config.yaml
n_layer: 10
d_model: 160
n_head: 5
n_kv_head: 5
head_dim: 32
d_mlp: 640
vocab_size: 8192
activation: "gelu"
norm: "layernorm"
norm_place: "pre"
norm_eps: 1e-05
positions: "learned+rope"
rope_base: 16300.0
rope_fraction: 0.25
qk_norm: false
attn_scale: 0.177
bias: "all"
tie_embeddings: false
parallel_block: true
init: "trunc"
init_std_qkv: 0.057
init_std_o: 0.0128
init_std_up: 0.057
init_std_down: 0.00638
optimizer: "muon"
lr: 0.00793
beta1: 0.95
weight_decay: 0.05
lr_head: 0.0066
warmup_steps: 200
schedule: "wsd"
decay_fraction: 0.594
decay_shape: "sqrt"
final_lr_fraction: 0.0
batch_tokens: 16384
seq_len: 1024
doc_mask: true
train_tokens: 135100000
steps: 8246
dataset: "wikipedia_en"
Each number is 500 + 40 x the weight over its row's rms, rounded and kept within 0 to 999. Layers, rows and columns count from 0. Numbers have three digits each. The size before them is the row's rms in percent of the matrix's.

# layer 4 MLP up, 640x160, rms 0.211, rows 375-461, columns 80-159
081:480513529544529557474546479410513519511512496516466495530482506537482536498526483530456526554486571474580486528390588493472494548489416452453473477501520382492477504517464504517453457531468475451628464579464518494505379506529472506557512382
092:453532530541437500507456436443480544505526506485502448560494450503474493462550511446537474573500515513487515541515509494466497569524494491521508559558500503489470517523431430444567568603508551519555527508575512517461477557462527549501521539
110:511494538549564573487512417434573544502474553545490527442532515457513545510506485452441502505469472472489491501502537509487509499464517454520493441450443498463561549517511494540549483557476476462520502530566579501488499504544529466431491514
093:463443537514367458562531515528489485505496509548449435521520501472471578508609490506483414557552521491490494512512492483579484576540532532427517503523489448550453500523431519550430483462539501446470483504584500512458485456455444486481456501
095:474508492501534559527459534502540509464492528566471526538451499497524523539450508410510519577472497460504492539568477496488524508477522438465518538561450552591494494498514532528555585453553459520515489482534411498501516533555447585483500522
120:478447436540500490470462397521515461521440550495540480428511518471494421528439549523519498479501486438451474487559511462503508413489512456447509483530492552476511499469476510533529522452442495453441519510510403502530517562535462545542501473
103:441580466525547579472479565480481477530531483526549527483551476516449498505409530511473526469463473529503554409509523492519478501499553465450470507545449547566544528494542514540586468504470455436515513512510541506400544542494495527577547537
110:506523436523479467505590516467510545400564491486457514479495532550466481540528532563551456516553526566470468498483415507482489589557474483456473521507522495447545538484548519529503480502473477463483476474521549549405498531522454451485512532
105:541503435516533475561497518497488498480569460506432540553521445477471502444482514474442547452480520507494488443574557508492505479504475514579447548503522543490506515455439486568504465468494475541495543454519467519574553574496504492544523602
106:528482507503501545443445510491482492506539567483562542562453511464505503539466481486504537515456489442466537495489506509457527462511473533500446463500580399537481528519538415477565424490457536533545475557496521521479481475509562511446532470
084:544509437524531403560551498479504569513504552523478464505532495554444427489445463481478468554471507472492473486553445494528440530480488522481512520487481470563538491551486503524510497499535475477530462573507510441419524508516572500492507456
092:475453455486510472504530493498510461551457455518516474542425430495492638539504441488470505557498453452570554526489553524497528524496497489460497486477494447543467527588490498460487461482474523493552478553520537519409504509485486566519495504
108:496593473433534568522553493503514481476525549500526451494544601467504480460523470532499494513446498474491524556570490502462577538469422526530465492549480450451483492494501486560493482530551468498445510534525505538497466470462564449527470572
089:501505470479526494468514506469582531542463564492480538531463515500516566426505563481473516470503524395522463541518519469533465545471542532457455447496444439488540573501532523514492477558467422425486519568499521530552533516515535498551560475
086:548541524500473542518534545424527447480538549504580505440510542455588482509478466554478518512558480402541462517490479486568556484402481429529517426479468514488527544529492505515541558538457550523442459489459448488493474519561553558554482492
088:478560477521407513549488456464462493463504503477485489508442533493531505456512524508563481470472456536480497511422479492565509488410594485536503530503499487501521478545504507599497538480536586508439550474440493474492503513567490472520498520
108:497490557502469406491545533510466488482523476588451500533478468463531476567548570545487443491558492449519494480532503440495499548511505518449518524475444503429483486489466511560599503512569475494427536504498532581506573519533529528508531506
080:482526501546527539522489549490510481460540502513597534526439565494451436423491525487510517406503536564564539494496514514485496551508491540554506452544466544552487578610548524483527531472497511491472499515522463506570540533567543561560558483
099:573616478579443513458540475555515441496565555528468561508506549491555475483481498479522492503526481444475455579534485491456537535445468536488472524522501418529537444528485507533467498503508514430488485470512521464528493503551568513572469531
106:485558508484506522548521572536508535446474503512497481427531479480499594498463553542450515498508527509517517572431521531585513532488425514449488475540512487552553574582474515518403394580463513472492565544474518570496575483471515492477488539
099:421542519452426496518492474448559625451498512482562486478476555542481472489476522509569465570553543528528538490595507556502613516515499449521487561541513533477521565502469545450524475531534498505510487520469531515473520446571464539491508520
099:553536481466515480496515453484513479466481499463486464529416442457453527491455452474473496534510559598430510504492477527512545517462520478454498562502536508532542460483543525491478455515490522438546446428478536550528510460540500502495473569
109:558493484491542527457582548406487486500521407476470495542465465499591418452562471480498516541513471523473483549474537540468485515494490593458509424469467499527479497504521553581513494549514510531509473549523509474571502539552451495455476524
129:481586546482506533482544478457591451438452472530570439476559467555488520467520552537507518559565449514494488546502495480519454493477482487556444534483427485458510469550502450566582440524463534510467551463465413512411469555487521476503519432
088:556461461434579472493532514485537582420483495501506532535519490498487443511457541505493609476519515575467573523557461477460553471521502558456468511513562519449443480473541438571544498470498397483545472492534496552514452541481452527543528490
095:391538475502490569422507522428422494428533541448531534463529429503504492462485518524432469497500531430418460479510554483490459462431514535507532557520497471462487531570494464500513480475539506502538439571590494469548486536476509461477486422
074:469502450497489512519517511419487435493467484505466507467523496527499500480428542482552546418504612489513492508453504435533523491504431528552436525502478507504574450470518486525490445515517556489564486504473533435488425574513468564486537558
077:509492513504506551475450459552487527469493431513583476561501447346590508523520521436513441568507517478548466470516607510513499538538472557503515526484524531478474537533530493566470474473482527536503478532514516558493465504499429531508533461
099:467510470500460480522483496430435429488526521524508488534509551452451507463434551454468540507466429497537534485424477401452452606522557507488518534487499530495495567425451512525453457509510531496522469477488532445482497606458473517464552509
079:503509505510595535456545533460545451522606527514492538534504527523469474443490467461497494608553541452421561486481480463555512421502475497514488562476514520444524507569516490543501548522482448475521506514560514502499546507518491557428514446
110:493467548566516521483541575613538517484517540478522588482468502509493527464553425480477535533475437517506543587485520544515496475540523503474555542545537583511566516473527470563474489496533523520474524464501470610490496517554506469508500523
098:509542537483461507522521529436494494484497462557600532419469527492495488438506524552552544464508536439519458464565452486526490429554507488551534529548509438481517540492494545481590482540426506541469482551436503473536458564470474482520508606
120:475519507592519520514547561477489556520497520466511534586520504559555501486474492470535507466485518512553544526495448563452548515508462528496476465474495472540536560494504558557417590498457410484485499498510449488446447454466501472485486544
062:555492590558434466391478443527460457565493527505524518405450543489580534515565537487488503534528481504538467452534482482529533516457493502502518453539525467464504497489509398545533490486533463492493531526493502490512495511512621526556478401
113:478538501446482455460478492503493477502676505504529528531481496475528436497508568502516425469458515463544484434590547497431548512538524460506516497496499560522499546545484457521515473543466460593513504537448554506503529476511546494536575560
103:466479536478486490520497552470434499528453486496525472467477530556538486503508563428469492512473465511559536539513472454517522487428518508519526481486539469505420499571546530518471577538484473423474508519524476550494526487478486523551472535
115:549573546497561529506488492592514449526543539592476500539490531443465538592509460475538606540515547479509498516484480494500469510446500518469506460499473511515506501529534500488473539540480505467520523471540576510506510523511495498526500469
088:503379468532444527580533492554467442507559438468512546537521472480536600525588500534430456453478493478549528487535500577498508519530501474495490445516511490548520556485476550533487510492463550573488518492464502542503531449496533480554526513
075:486535397498490482557463505527505452495468476487498452572543455414504466569562548497518503530526515475601479514532494519480516446568508479528466468512479492449485531566481483514529535445539536510478413503565564474504542433513474518465485482
100:505477556501511506437511482489494539480493579395500520515577470563553516520517435510485558531479491488492494540477524541475505445493549500518614447503496506506509547507486475518544444461546445480546494564535567476544432559500475361481512463
118:472485531507491519420466467471478483471488469453492462464500504488498511412497471462548535503512505504502552589454518523534499563499472536434493502484512517486490452531475531515523505557567519550446531464501496489501511566456551581511477487
109:500502516552491472467494529544501537499493520531540508516506565510528528455537474513474597513484494485558562522432461455507439477519485535404570477453499437505512531523458484520510496527550478480484440599508487542471501482501496504494454520
103:557506584520487486462453468520423520523513557410505524499450582510531526501556512482470449564471502526498495563533502550477484470471513471446530554540482473520510446505453518539551479415561450578493513521499533579493489547510495481486450559
074:491465557558501537450539551483491476456588500496505454527489516496524555497491558500485493564499494466524437516535491474518542538499487489471501514519472403504545542489550539495511379443483499510463585574461515531569486535524424575490567525
092:470497498492513563508543553453491454444440429464503495437471461428461515461533525476528534554443562474537539475504521545518478516499516564511548444485413541543545502483493574487408508490506528443493438539499540492539539569482562593526551492
094:474542505527494563520424506520499540526529522546522427476458504457584541471494478506483473553515575459556533517495544503527498509456490464511497554506506500500510491575496520572535494468575460515476515527574425481535540485562489464480488478
105:518502529482488472512507494504512459526538531476607502459582478516465496470513531421598541509515514505535553547497487521498586411536480508562455567533533567549570529492515531491530511519548546538520453499480466482467527530576533535488469383
106:499557497514491559464534453507528440498533554500510398506509556517478461436485447467476446534564505459512466535550515466545544495517521493499543421484525462507469578567422486593450547464514505482587488531439487558548447506557535478475440479
082:503476441466483506443513476525518568561509469446479524589471452456530557490435537455559559480457526534484507456546522454476509494478533464581495539473448485492478455404516535433535586503513545515527481465465524483533500486499512513482419552
113:506546381534498432529496434502526515528445478473509464446504502497509524558572497435507519451533464582492514487459512570496465491524432521485451473497526473531499479490531475529450448557501544467433491493499553513422494525556524455557567524
084:517506549507484549534388540575511482439574570483518473495506479460493587435555500487473524601506523476540395526482503530501574467533508553526485564536470512520495535522420509547504493449537551430556505477528425508545550451561522488459483462
096:520506567463563596501536462432444516464477512472511515456566491488520479489518463554436473447465464487493553522532474446450553516513508538478505514585530454398503519529472466486504454481514513543478496522517469509471470520523487421499479463
089:553543550538472469534474591567481540470449539489464481546511562390557528471531463493451486494515544454548455506520431526551494548534504538475506631449467472522429519510489536546535511506475492548548466526506500516571565527520526512488584491
100:459513487505515520452566542491561540471484568535477508476514471485527488507484584489546500502449520525486538548532532560496404512447509496524502521485537459468498557559487467457499505490472475484523451526493446481414428513538514494461438490
106:461550502560399430487587477463454546480530485475487497546501441480547491554538470531534506500469475571451517426460553486484506543562522507556535403412481514498464483555560410517534485473445519507496475539480512564479547571429497501499495487
100:498487505511471561520526566515487492501463526466515466552415416483430517529513572514469517526527489446543478534461590527537541480528511506541610497469394528549502494448450514541525452482541524483466543512529504431587494522514522464509491538
121:507440469503434520475481494485504510536505414474549485449444535580540457497557544445506577441509467500504468524485500513543486475444494511503411477587493507502553525497543481519517448462471501484531551517585565481515493511491458568479544483
097:550438526459571553574500532458450485479450467507475508481528496484516490470600524510496578457545589527499486496485529585506548423482542477507452491547487525464558498516539507507609493514515543613436523553533520500484506571446518509531520480
109:560520444504419530505557540476477450534530469499550514482447522494452492489583578538516529522493495563503537491545508534469527581492438527469525505437480565495417466501413522534558430467501480523517510519500566479508516513501555526536477499
102:539493484562534500596536494511544516424521535512487521505499492491472466541488513508534491593518461575471520501516557488515517623574452483429469411495540509480508500513501454466432441528615501446494548475414492497479577473487494484477422515
081:528467513478465487504536510417515469425395490523436480567501527460407474485446575491589577488538454453516441459510551561511472491513473512547521492556487548500427585431543509438513555475450520457532477451479543537492527507518549505487560466
094:482491530546474473459552503555454542501543557472499522523493514485541490502537570504554483467472424492480492485542542470527417517501560499502473557501485541509545511552499462538550462525563491557424477590460551538538442536437482547547568513
090:572492591495541566545534474464515561542453543519477497481509452517462604428424523513531500512495492523467547493535513479485515586522552493461459548450544500427537513501501512470470495495494580484558528530539517551522514554495492581426502531
073:466503549529453472557524486426559509508535493447479514520438552499523480555464518501497570482473490498447502490460487440523506500418489518577474538521475548488508454527407463561563510502543537571458468442494442484608518525476492476495471564
081:538536526484560515483546436453566578453589476553532554514529474589486492433460479490504553528504413473482529508531494506517507558496516509499531452481464431421487519527510476467513474479508503519509536565480549494492536518570510544518531492
101:508484484470476501439404523518530483479450488480491486503554453385499450564445534487485517517572501461507419503462486491531492517514472498489455551514501471429477478548514576480553527438524522513500493528515543497563478516497413532481526571
074:518427537425524488473515488488534494464521412542533459476398490551467565497449445471466512542535489506530451510545518553532505535535498450541540517466471468530511527494460504543468479453491521422502490528523518557464491522555475525466525532
103:466480514581537499585473529501522467514505615497495510535461546550508479478479525435528457488521467472507510489422577519552476508544521527438433494511443566577477532536494446499537530463480578489418530550469502485520557509477492485477470484
104:430587544535541527468491562483500524519464547515410501546537478526508481463372481453577519585516511471478576504597471469522506550540479515503506554456474497555460544537502469538549503552496481541468390548432487475472456517574523504483476436
095:475511505514469582552457533536488497477490600509470474494504511435489539450563490489435448545473487425511430547457435557555494460497483508478523474505469497528519544530449522534497502507531545503503501565516507508501511459499473480473583515
090:443610550514453462459456442519454522475526436519553553488484502428552565521463547514516585463588430451556528522497536485538481564518466549527572507523459570535537522484516575529486470547500526507434486602434579518519466546576505489511506475
107:543489537505481578585457538500408484519501503451500492479458447441582475466544518500510441626527492495488484548498500500512526472525528518418527584475544479498483443541540554512549479464585476548489508574506474593484492566522476456479500577
082:572479494563461578501522526490452566487547560471504527476467449540537488498500451496504477527430520532434517475540483527467483453471478488471464521581476491523456497483448459507482547502541471503606510464387482532503554456477472557498525507
091:486434499515528490500540575519478499446502502557459541533427508500564487442497494455512470430460482431539511484504538471506549516439505466475496592523478516429502478513490517572459435459473480545513446554448499532436532523511464503469476482
092:499553482422460472451560466518505463509524502577468577483486522476529493628469504500538528514566517481521513485534441487414566535443523487536532405508478473471464524470450500522432455427501541480485578521466554491455421507528492496522469491
077:564496527455535540482478503527444492507528488515522543515511464555499527472496510468489475468520529383512439496519518466514555464463477475521579530520404498488510542487449456530487438492503570515530531483505487495476509478519537476495509554
096:524474579541549570502481517511431558444531461503495525519509499531536575479498502540483546488491492473509467435523501536486513539438506533418578539473515485573608531461520503466541533559556424535539503547483502524511544540540524503440485491
099:535548534481474513564477450536462534500490495513493475488448459423489599403547556442460496567542502482467416523534499433493539487507474500515567520465483462523473487498463520521480417484536488414464447517489573482510460533546447448503467509
100:527453487497538546520529573510521548531476543519500555444455471503437493471585535492521448540498571512514486505477525550561494561531515530476486411541466527477502549510472460516471483425531543448578567536456594448495456494518490490484482561
088:537518570512478501594490509487504451483532457517484508453468496510537513444616487466528528459528500522468496557461456515582491486494443534451477495548453471540539510493519470541427486477542474432529528593549516561479473486511510491511546478
098:478472528529508494528547525452511592499598442507472494485441517504462566457436478468515538469454542582453488402490466486426545514505484484516467513536513448535490503486554533526500560524454547531554417494533517495535556505509557483521621504
121:489530523574488556490544514534525456550520502525490481545450520548510484494578437499470453563453500530567538520475468542532491506440515505383456529539487467511462449531402456555410546533531430489508497451501471436463481503488425477469505522
112:443539494495496572479488443451496523434455505472469511413461490534550490484462529565549465510516400421536538496492569513473495489453522445485522530534588484548512547521498499477590489532515459473605440480470494527534523519470516522466497492
103:467495532518518462476550433512475494540499533512498583605483514422509452546532516446486513478489471471587480475582476511387494487484449449562538557543462489507514538450510469591490501525479439453489499500420506541498463508505467412510451449
116:482515504565447547461522457531507482521415489435492450517541482515468440495514523521547472465450421484468492588460481473492449556533453500452440480407499526495523538451585493513457477463507505572512454497498465427472504549550517501565498434
110:565433496453533523483512616521549474503481527477523512530548492429531480544574481542508508478505477453521492597493539562425524515444465575492471549544513480484506471485513476527521471503521508507474524521511533508543537541486493496522522503
099:436473476510465498603446534538491478522481479484535486518507436483498494485455491469500522566425428506478556451495449448477519434466498494449431551470588480510526461478486511481500522513510566562535481472515493483442520583576507495539532530
# layer 4 MLP down (transposed), 640x160, rms 0.0571, rows 375-460, columns 80-159
084:428509485489419494454462536477481544462531498547506564518468577469402405500512541488428520472518481425511443482468525471506532473495478457479452509496498491509468555510504487578569491496418524525433528526533519503552440595469496495542403529
094:524453464450560473553513517529484406547484569466566500505478518456477473500507504453465581417455526443514500469472461575483455443533532431468466522506560456529530489476532486527455510450508453507454406451493483538556517486486564506534504500
117:419559491438478522521500575560523458519497420476552470465585480422490497526534542539536486554541572603460530481461481497470464482545499530468499511515508534507494452431503501444470478484464441491527456546464436559531549472487518444537491603
092:499523446488506565528484485512475480518498525420487453559521470471479490500560470478438494477435515564411461515444479463530487518508533482509489457618504467548462479503507537470481471468458515557487457512469479524574458507464471537581529495
108:561511508418544495450530473474570514554533526403432497508576546538529490458444491579472576493541515547476489534481535509513590505512511511491496518497489426387580515466521490438568509513517464496467487552463558494498554442468499499512506478
105:498526518515405507513519534489504518439517408460501527575450453546471554461525445476480486524472450528521593525429483550458512546511488546532477445465497490517485484522467433502456463578514491568579512471483535477465496491465528421449484542
105:454485442511533516503510461515485450519404492420491472555452528475477523523521499449463445476518521570476486540474480505492456495528493512501540527466552490509458510548464493469461535506543541507471458439440506537462533513546545447430532539
118:516513548439472469576480449518516549483484520475581509480483505483454454503465501491530520477512515488445451514497485492508431462402521410527531476449537479455504496530476537466498498500531508460492483488564642536424544515530527484497526510
105:571503480505480510509498499529423453505488479553490558508531511504508475496483426545513466459566522545514421483342526522476449540534467462489487443440532494547521483429493481493490559431456561463552415520545482531478513546469447466466511466
107:479469474455437498549530463483567518483460438513499438453480478530460504519551465497516463496567480520482422445533453515502485500454572458495555508534533562492420485478505534519460574517502494424523495481512504494528475643510453509507483512
088:572498483533539480486438503441521504478537569506520543488489450507525509446503450543473547484493511484480538556550487502504566483534516446519493435507502493447496536486561533559556486511478489462429532363565497516558448466486454516489514429
092:494566505433547533481532516499500510443487510490520508507550574460446367465479500572502520436433550560429494451473481488485502521495524485479535498519528575466492418432522494495483565446511505505474532417499542466513481480444483507456531509
106:582391525578456452467450518464443481573464459446518585522501421518509493544425542440531555508515538498491538455468497449492517491580556471489549536501495551517506529521489512467496536529485511565548487460495443535496546542513440545483468434
094:523481513557472519521479548477493503500557521523463530554530460528484456541484540441508542582423437564539560486507527504472483470505483487503460510459540415474372501455488454515428505425536424537542538511487447508499511495501490427494452510
087:496439543470565436505476556478530543543505447486546542449424451423538517505406494490547564518461539574507486455505542541473482463535497498449481481535560511578442561486506470481471492503461465488545438484496554490517578479515467511395568403
097:389578524543498555474510583564505474578514528517485541520526495428486420477485526506457501525548456518460467413496546443498477481494509505495523493517545481542459539492531467563496560539494442520512494535554501445495490516571529528469484483
106:500497499470525551449502504622488499470468561466559530535498539531506493492442474477419529532523489509451529477492481547475499551475480556516515519524524495551424511510500490479447526450469494518554453483559410429462457477442483469519447461
083:592591537486469499478493532555519480552482519522435506499542451577499489513442476471510477555510526428561462463524539454598462554502447477447514528501537469482491368455490512496485487540531485555516536506571436488601515432471477505485535543
104:475465517517551509527452499503531476555403377514526428480440499469461516420574580504466555497410566537531466468474480508566489465552524480537491457490491545517529496509521473421576521535462504492495452540406499496501530489495501486435494424
113:523498512491574533524486391602501479496594550491550517515478466565529441503512528507514529569484498490524602526550510567438500442495501486545502486515479479459471491475461470500510579423547409514476440428533521422431479421528461466457589506
102:515496522467506506477509509578534445472481555457475559488475512499488502558472452450474501389418509530484477465481502519492476459511504488498477392391524465508499520456480514524455520507353469471489512543550515466501492560455558405549497491
105:525449452470455548481524493421514518468562488524479518434506518576578532524510594538499441524587459564574502472456433454487473459522505547483488427482505496495539506546496520459519537516469558494498484498535508470408575495521461414522515479
112:438452469485539449472509465486495555471550458514506476539485472483486532584508525483528523487427493543511574427540502511503496568555553500570475578482551528454482532528447474480485433476516486430495516522502498567497495447504588484540490480
121:553503511531515477511525526510502555457584519465472489554444552407504505516505453488549520442418489431471604500507545425512515520507495522511508492495532455533526567497556532428517497508517519468533478471495505470505507440486507507492521492
088:503539467444418479535465464530510504524498487505492492471596503485521476505485477454569413499472462423534466486483513531560543498456493387595530509453525485486572576480506529438500567537506518480468462511472526451464527401531469465489518555
093:467430473473542441498463540541546530567530520558447502477484533480528483546484510521526533469520586533469580505475463546509483542535467429513510505482552530477523498404557580460519480455530482486512497433435497554505511457552533543486488463
080:462558468528531463539500560550523414505465534488389566486543514449442466495460516470473494490482470576463483540471545447505494431559497494528442499542503513460497454514597421476494512531543510506530534486510530519465469473527548501493508520
078:461493452453502454502532456535508525548450506460430479567491509539529514481486377513440524500440496511502495593453509513510528442479503439533485544508448476455559497521472492551510573517561532451475485502489514450489498458505504494521555489
100:560523492463479474514494544493534459459524514439525547539481508515502497513507463518513478452517523463447498545527484514496555418547420491516457457494519553522526434541517507518603468531541485496531495586508451577522465440485497451545434546
082:476526500471532497519517486438491516534477491503465479499508503467530543519499550553432488421527511533544416508454534535479531517422558492474607496494517468527508521462515432425570502454500505446560522517514501501574493481438465561568505507
103:548482423391513477518477429411511490427492495542516385536485464470498454509420522535524500484544535458537503439534476433495493542497506496516450478514458467559527510524503562517506530554483487468542490486533479439483467489486516508474512500
093:473494431431556466479483490576514495481525578487456536415551545439546434551461472415542496505493457551455505490431497578474551576508474479484437557512482568538473461471422536488509561505506461476482481522471482523490530423583481515484525378
116:515480448457499517496476468515512524465505572515522477497509461499464455496524486573535494600516575481525432509498475402466487514489574475479515578472500504515509505571395570537426444519534509468532416486553545410547506610492502526477505431
067:503496457541505463503565461498499501446503478495481500489502528475550555501472468528456382504500592451459578487552543512480419507538505494500464453508525454506501493525512508442509544500448527577488447476476483534526441479566505558474456536
100:499503387487543505489527491496508512521455491509431455578562488395500546502548502475466522535564478507468511503479484537510517534456436541483491526510524452469521450428618506556527526478506541402528533484489487494525551432476452473561409481
108:529534464519564484478495495459562538475523556477513506592538455467527542486515426565526551467537535459452528487443505524422520521564485467504532583539456540450544533471491478442469554470505522596513470480470445509515531521519575481468484525
106:448416545491417476480516512440508551499461479461523521466543490513531477423499517535497483482502480522504499483478523501505536510570516544514513530490541512509493526466441506557550457490555514553478497545464492508506531475507523502531495542
091:534585520489556476463476482483571473441501502439499406513507548485486466539507496495423547569492528538488549581528514534520503501523477543522431542554539523544466493552476504486485493513522455409411508527524442473476460490533479439434560517
076:489432484518542519593493523561479442477485441570448467536445470511534529514555504433469465488551440519471526527531534521534504526514517510565529521530409516543427453543458483564470482481474504524534484488478546481504454381481498530456526512
101:523497551509490480553511470588462513521560449564507454562436521468519435561521430494481501463465473462486501470581472548459517527551495482487473490575543503491459489544560516442522488537434568573503587428493433517488543485466436540451458442
125:543528475521462416534422496519572528516411454537527479478501395480495499504508530482423455481489515478508489505508483523550434470453594547542620562539487506495576537555524488417504519500516446522477473524456487520524434482573466452534487589
117:492508523459461481516528543541515471446466451495474448512522494453491566506474476523567467517498495499472647506468491455536521460488476524543490425575524460451463522485522517557487525492532474490528569467511519613452529452499497484517503482
098:422499466537529502575548478559559417547507484583539497518565512498515522488460510486492573451566510469504495506431555451555470557508429531530521471482554488426543483498552475494508501575505554422454475469479516506487499464479514518490491468
075:452514476447528498513455462546499499454538525534558538522546481512495493520493484534436501550447474523543419504484557498531407529569521511530455469503418500458441537493468515542581494446486531454522471559549540553503444523503543447534493388
097:571527498420565523513452437471482422467526494552480507460486522479548394549437522480490467487453473609441513494534500473540521527556421418516473541568516472406530536532514518530552568487534515473567529511513542459441523424483450475519599437
083:556491498429531511498507490637456535516492539467463598512501536488513509582523525424483505487517505586485493492503521506496494492475472479504519464512522474496490483412527573460486516500514537492465530543512508466479504422478475519496557489
093:497537503513518480497490529526480574503476491534493535531441541489489490552484482586482455495534472509516410480543493492516486556526475569440591446442455458417454469500453481538463475554514448517505500545515522513547483503435458451507500570
114:489443520480466426548466506434514565520507472460513507510453471454492520483494588515450560498428573478513517539425497489528489501518516551423448555545535524505478513440588492460529528557513492510460539499500501480476544382504527517530536490
074:479517553518453497566506448484434519464484558506549437459531571530433523465587469475432445529525476510448570543493493489482524497449513549447578483464555520562554477545547479515471515503506535481500455504525481510459508490485502435490597474
120:455468579482443524412524516446502501472530507574468488469529568468535523432471456499508497516514473440538557501516501477480569505494547428501523539513476551459473519472426519527588463409464459526577512452518526472582563513469522506475458464
085:546518496535450459489543517545543515508499497519497487543510473429509453448447534472479473514499440539454398517472510457530421513466527514439530529496497474491591565511486545438517448421496495533478444505542473570464468362515542499507556587
102:428433524477547543552509480488497492547507491485548546515531508492505425565580413480490612497387510512543564528519491466533453469497487451501530576528548460514505453558560438482520469489513438483501532502472491488499482532467478440523464413
087:454463524460539556518517473462518490541492555515481447481531453525527492568486529507542545521522539565561439510508560511495445509416478430488420502458508497457583532565489493461509507558498536433432484496503453481447480373472378468537510476
103:526477522506495461561508479564477493504452510506542557516462496445515534490515540478460513578485560511493443565455488521511486476552467508464536442464474517519491518461519528485424493527525446502537431544485566424514495498451505461512518416
112:507490513450622480416484547527530522561420533498537479486462472517507430465501498506520478473516511525503411561524499512521519496477467527473518560568551522456519535461493594400535467504536494483474477482524527488527493367540501483436528573
101:507470480551517496457475510637605488481469446479511535546449539459576546504414529494488505434489468516423436514509435521505532457487574536504523579518518493431509571482494480525431465447491510551518524573544525498506438456481477501482474522
105:465587504538512538484525520543526505494516539485474447502502528425468483492445491554424454491498407518527563438566508520535489522521479535527484478480499468459490535547529504485571513517475528559484587508384438561446459454489519484516511490
099:463568497594479438418508448522506542527511527499531461532534512504514466439421465487483429502448474460555474548456480435477463594505527522508481470487525534555449527462488537488471524496485461386568573460466538476490583451552509444484485538
107:463478448491509513466455522506533566440532489531446426551484513510572477483504432473431454410501509557508511486450452500502495462567506472524520493552526476417511539533500437483528492521470454496487562529520410575519501472526556455469469523
108:474582498440529494488511427474541423525572515499454503483545420542506480477490466465444500435532464507538516462495490535484524489434543483502573530535520481522544471556556510548582571511459556537430576472542439433549481449497495491502528519
093:474528526526568467519529514572428494515563537385524468560551481460508492542498476478497514553485531457424580527489479466480525434484466466446495579601544525528561449464492504524505483500463554518494479509521520513499490443449524513521404437
099:494465522461540476441466512539454490505479499535447456485495509520530503457488447506483570475558529521513518501509507465478511504560474436477575429558480461515466513443562538399527518515553547460541530473524517479469468480396530497465497553
089:473528458503464466498515533533476512448480527511547448534527472423520370553601484517492545521471529482477475465524486463450521469459557440634519489540511555472455446492470488498482505464486501514489489497487489481478503428537480530547487574
077:444504484484567461442479513546516496538446539415567495453553455539485553486516544507479526505516513487536486491510428437525504508504511526495530510461473489516519524513529468457461544409470445445541492497463493471397462542473475572548487517
088:524461438574490498535486562503482471498476571509511493494547456422521489533528513519494517452518517485511522499444551456453526495539511498536493570565551512513546509443464505507486555508484497527508493497549478477496523452442504422515432525
102:558513488481536504486545501560445502492561560477486497517471491518513554398543508542427442513500588604519568553549533498512540520513513494485489518524447474536562487490405486531480454557494490459465455535527481488446524342575528431486506495
082:479514511493456444504491484483484504453509545482514496487468487545518436422482545515459477480557565550530527542417566485463478491528508470454493495561544486507508470490447533457558513358466485488461502490508522485562523439421480504501547436
100:562517497479455513477556470533521496495513464503476427463530437405486525545459456505420474540521470507452575428554472475434500487501513472508500460548467471542428542484501466469471500527482538480490481486546480421508485465455539510471444430
105:525480400502500506584488483484491505454474493443564539509480548500499558528597601584477537424460464506537449537408565481485514423465534530497497454497537539409494459504447509462419469490532477493504570387554536490547558502444473488538508510
094:469448512563543536475485502514541511481546541533471534520462483462555496513463482526452529464499468475546471514536524523542457556461518468417493536488477454500471489562467520549511442504543465543509423545529492521511507259473449481475556521
093:562479455454523513530553520538551432520546499519508543574530547538534494488446499479445500572417529522466480497468499506476488462537474442465475468494571523446495441486588459480495560420504547451442553350522419471471482471496451565509502539
106:471465579501493507422471467494473560490507477538524422579529555517476570508466559513450551462450494540533523471494505482522535584476474480529514474516400487560563522468476521542489444511475490506489492483514535473547431361475481536541503389
084:410522522448624452508461469458545414473519592506498488462576507497534589537475599463505474487567458499538547540475498457526537486492551458467466451482514520484551482406546496455512506513480509523428518463516529472503483430575539479459516479
092:445548515565517502519470480501509365550475496495521426554544478514437414513515477493523544526454523551440483418514488501496467485481556506462493495526511502501485504545513511557532573535453451463452499500464462426551449503496454458513506495
088:572452520564569462551487458556463470505476514518547572541530486517485504408523466501490485490470486477511499477534481507538498545468483509506509500463488401464452536504491508481562544487464507512496480442478416545538543433493508491564529437
079:470501506518515412519507537494545452480432508483505413501546518433516491479430527535430505445518493511532417472482526520498501535576535489491554522463520454515504511531437454533536502493468483473497456492496549524467484531566558507524465464
097:460505420431453544485546490503580469536514532484521426566529476521521477490504543473544481521528512529562497522529546462526464452563504450603487522569556561423453444458465527507462510415502522489496423524515561456544484436491479508539497515
090:613459513527451510523501502512595495515423495488540498484497421422520493454516528503444432515458474554505454539427468491498485486507589574498554532555426494479482465501455560486538432484549511466476459488517580521529488496458488501469494491
096:524530532426418496472500435490492514484537451442504480443452549506545507523459525466510537517446485531515559573481521479493492545544455573484469521450599503428442445532480470516493510472495526489508449550543455604457446516472506484523488518
088:550524517468480499428476563553530522476526516472510524478501436465447449489516465466555492511432554488511485507483472489549534395490547491537479482521523475491517540537551403525569515541440548535482425491482443489536502440471522418490479522
101:497497492499518529524487463488462511478413539512507493463532504516496433534535506523548478501565480493452471584453539442516484485481557462489548537531483568487558470479420515491441515485550504453461467488517591429469447509472486532547456409
112:471464454510492433515494508406502471498478514488494473462502479504447562504454539505508519487544504499430514485509469466495503485527473468516545434495507493523582499526589542512596462482474545462418539524543517509543527446480510453524472501
124:579455509495479464507527521553486516568542475527499533586558553490520468484580445494470477472465530552452488538513457523492486475541533513507491488466439528459445451487476545607469460473443524527441532533502490480419497534563496495548507544
107:524460465464490520536496465472505500442501507542473478420538487564541509453479466584505504516569497515550441502395522545570550522561573567512483495426528505484528453532459529406471515526565564498534414508539513459489518479500488482485484536
121:531540530437514496441454561446576480514481479467505453462514520499452475519533535463459524488529542465519461463519447538544494443474497490592500518456494494513451467522480557383498495534399535495471477465538541527538467597431525534511534526
113:481564444544578491477459472494543481493528537601457465472519473483506458494511428453485503455474493476487494541484479531564445519502506435515468557530509519500535518533390582492438494503504481541516514584547464509411512457555510441484534505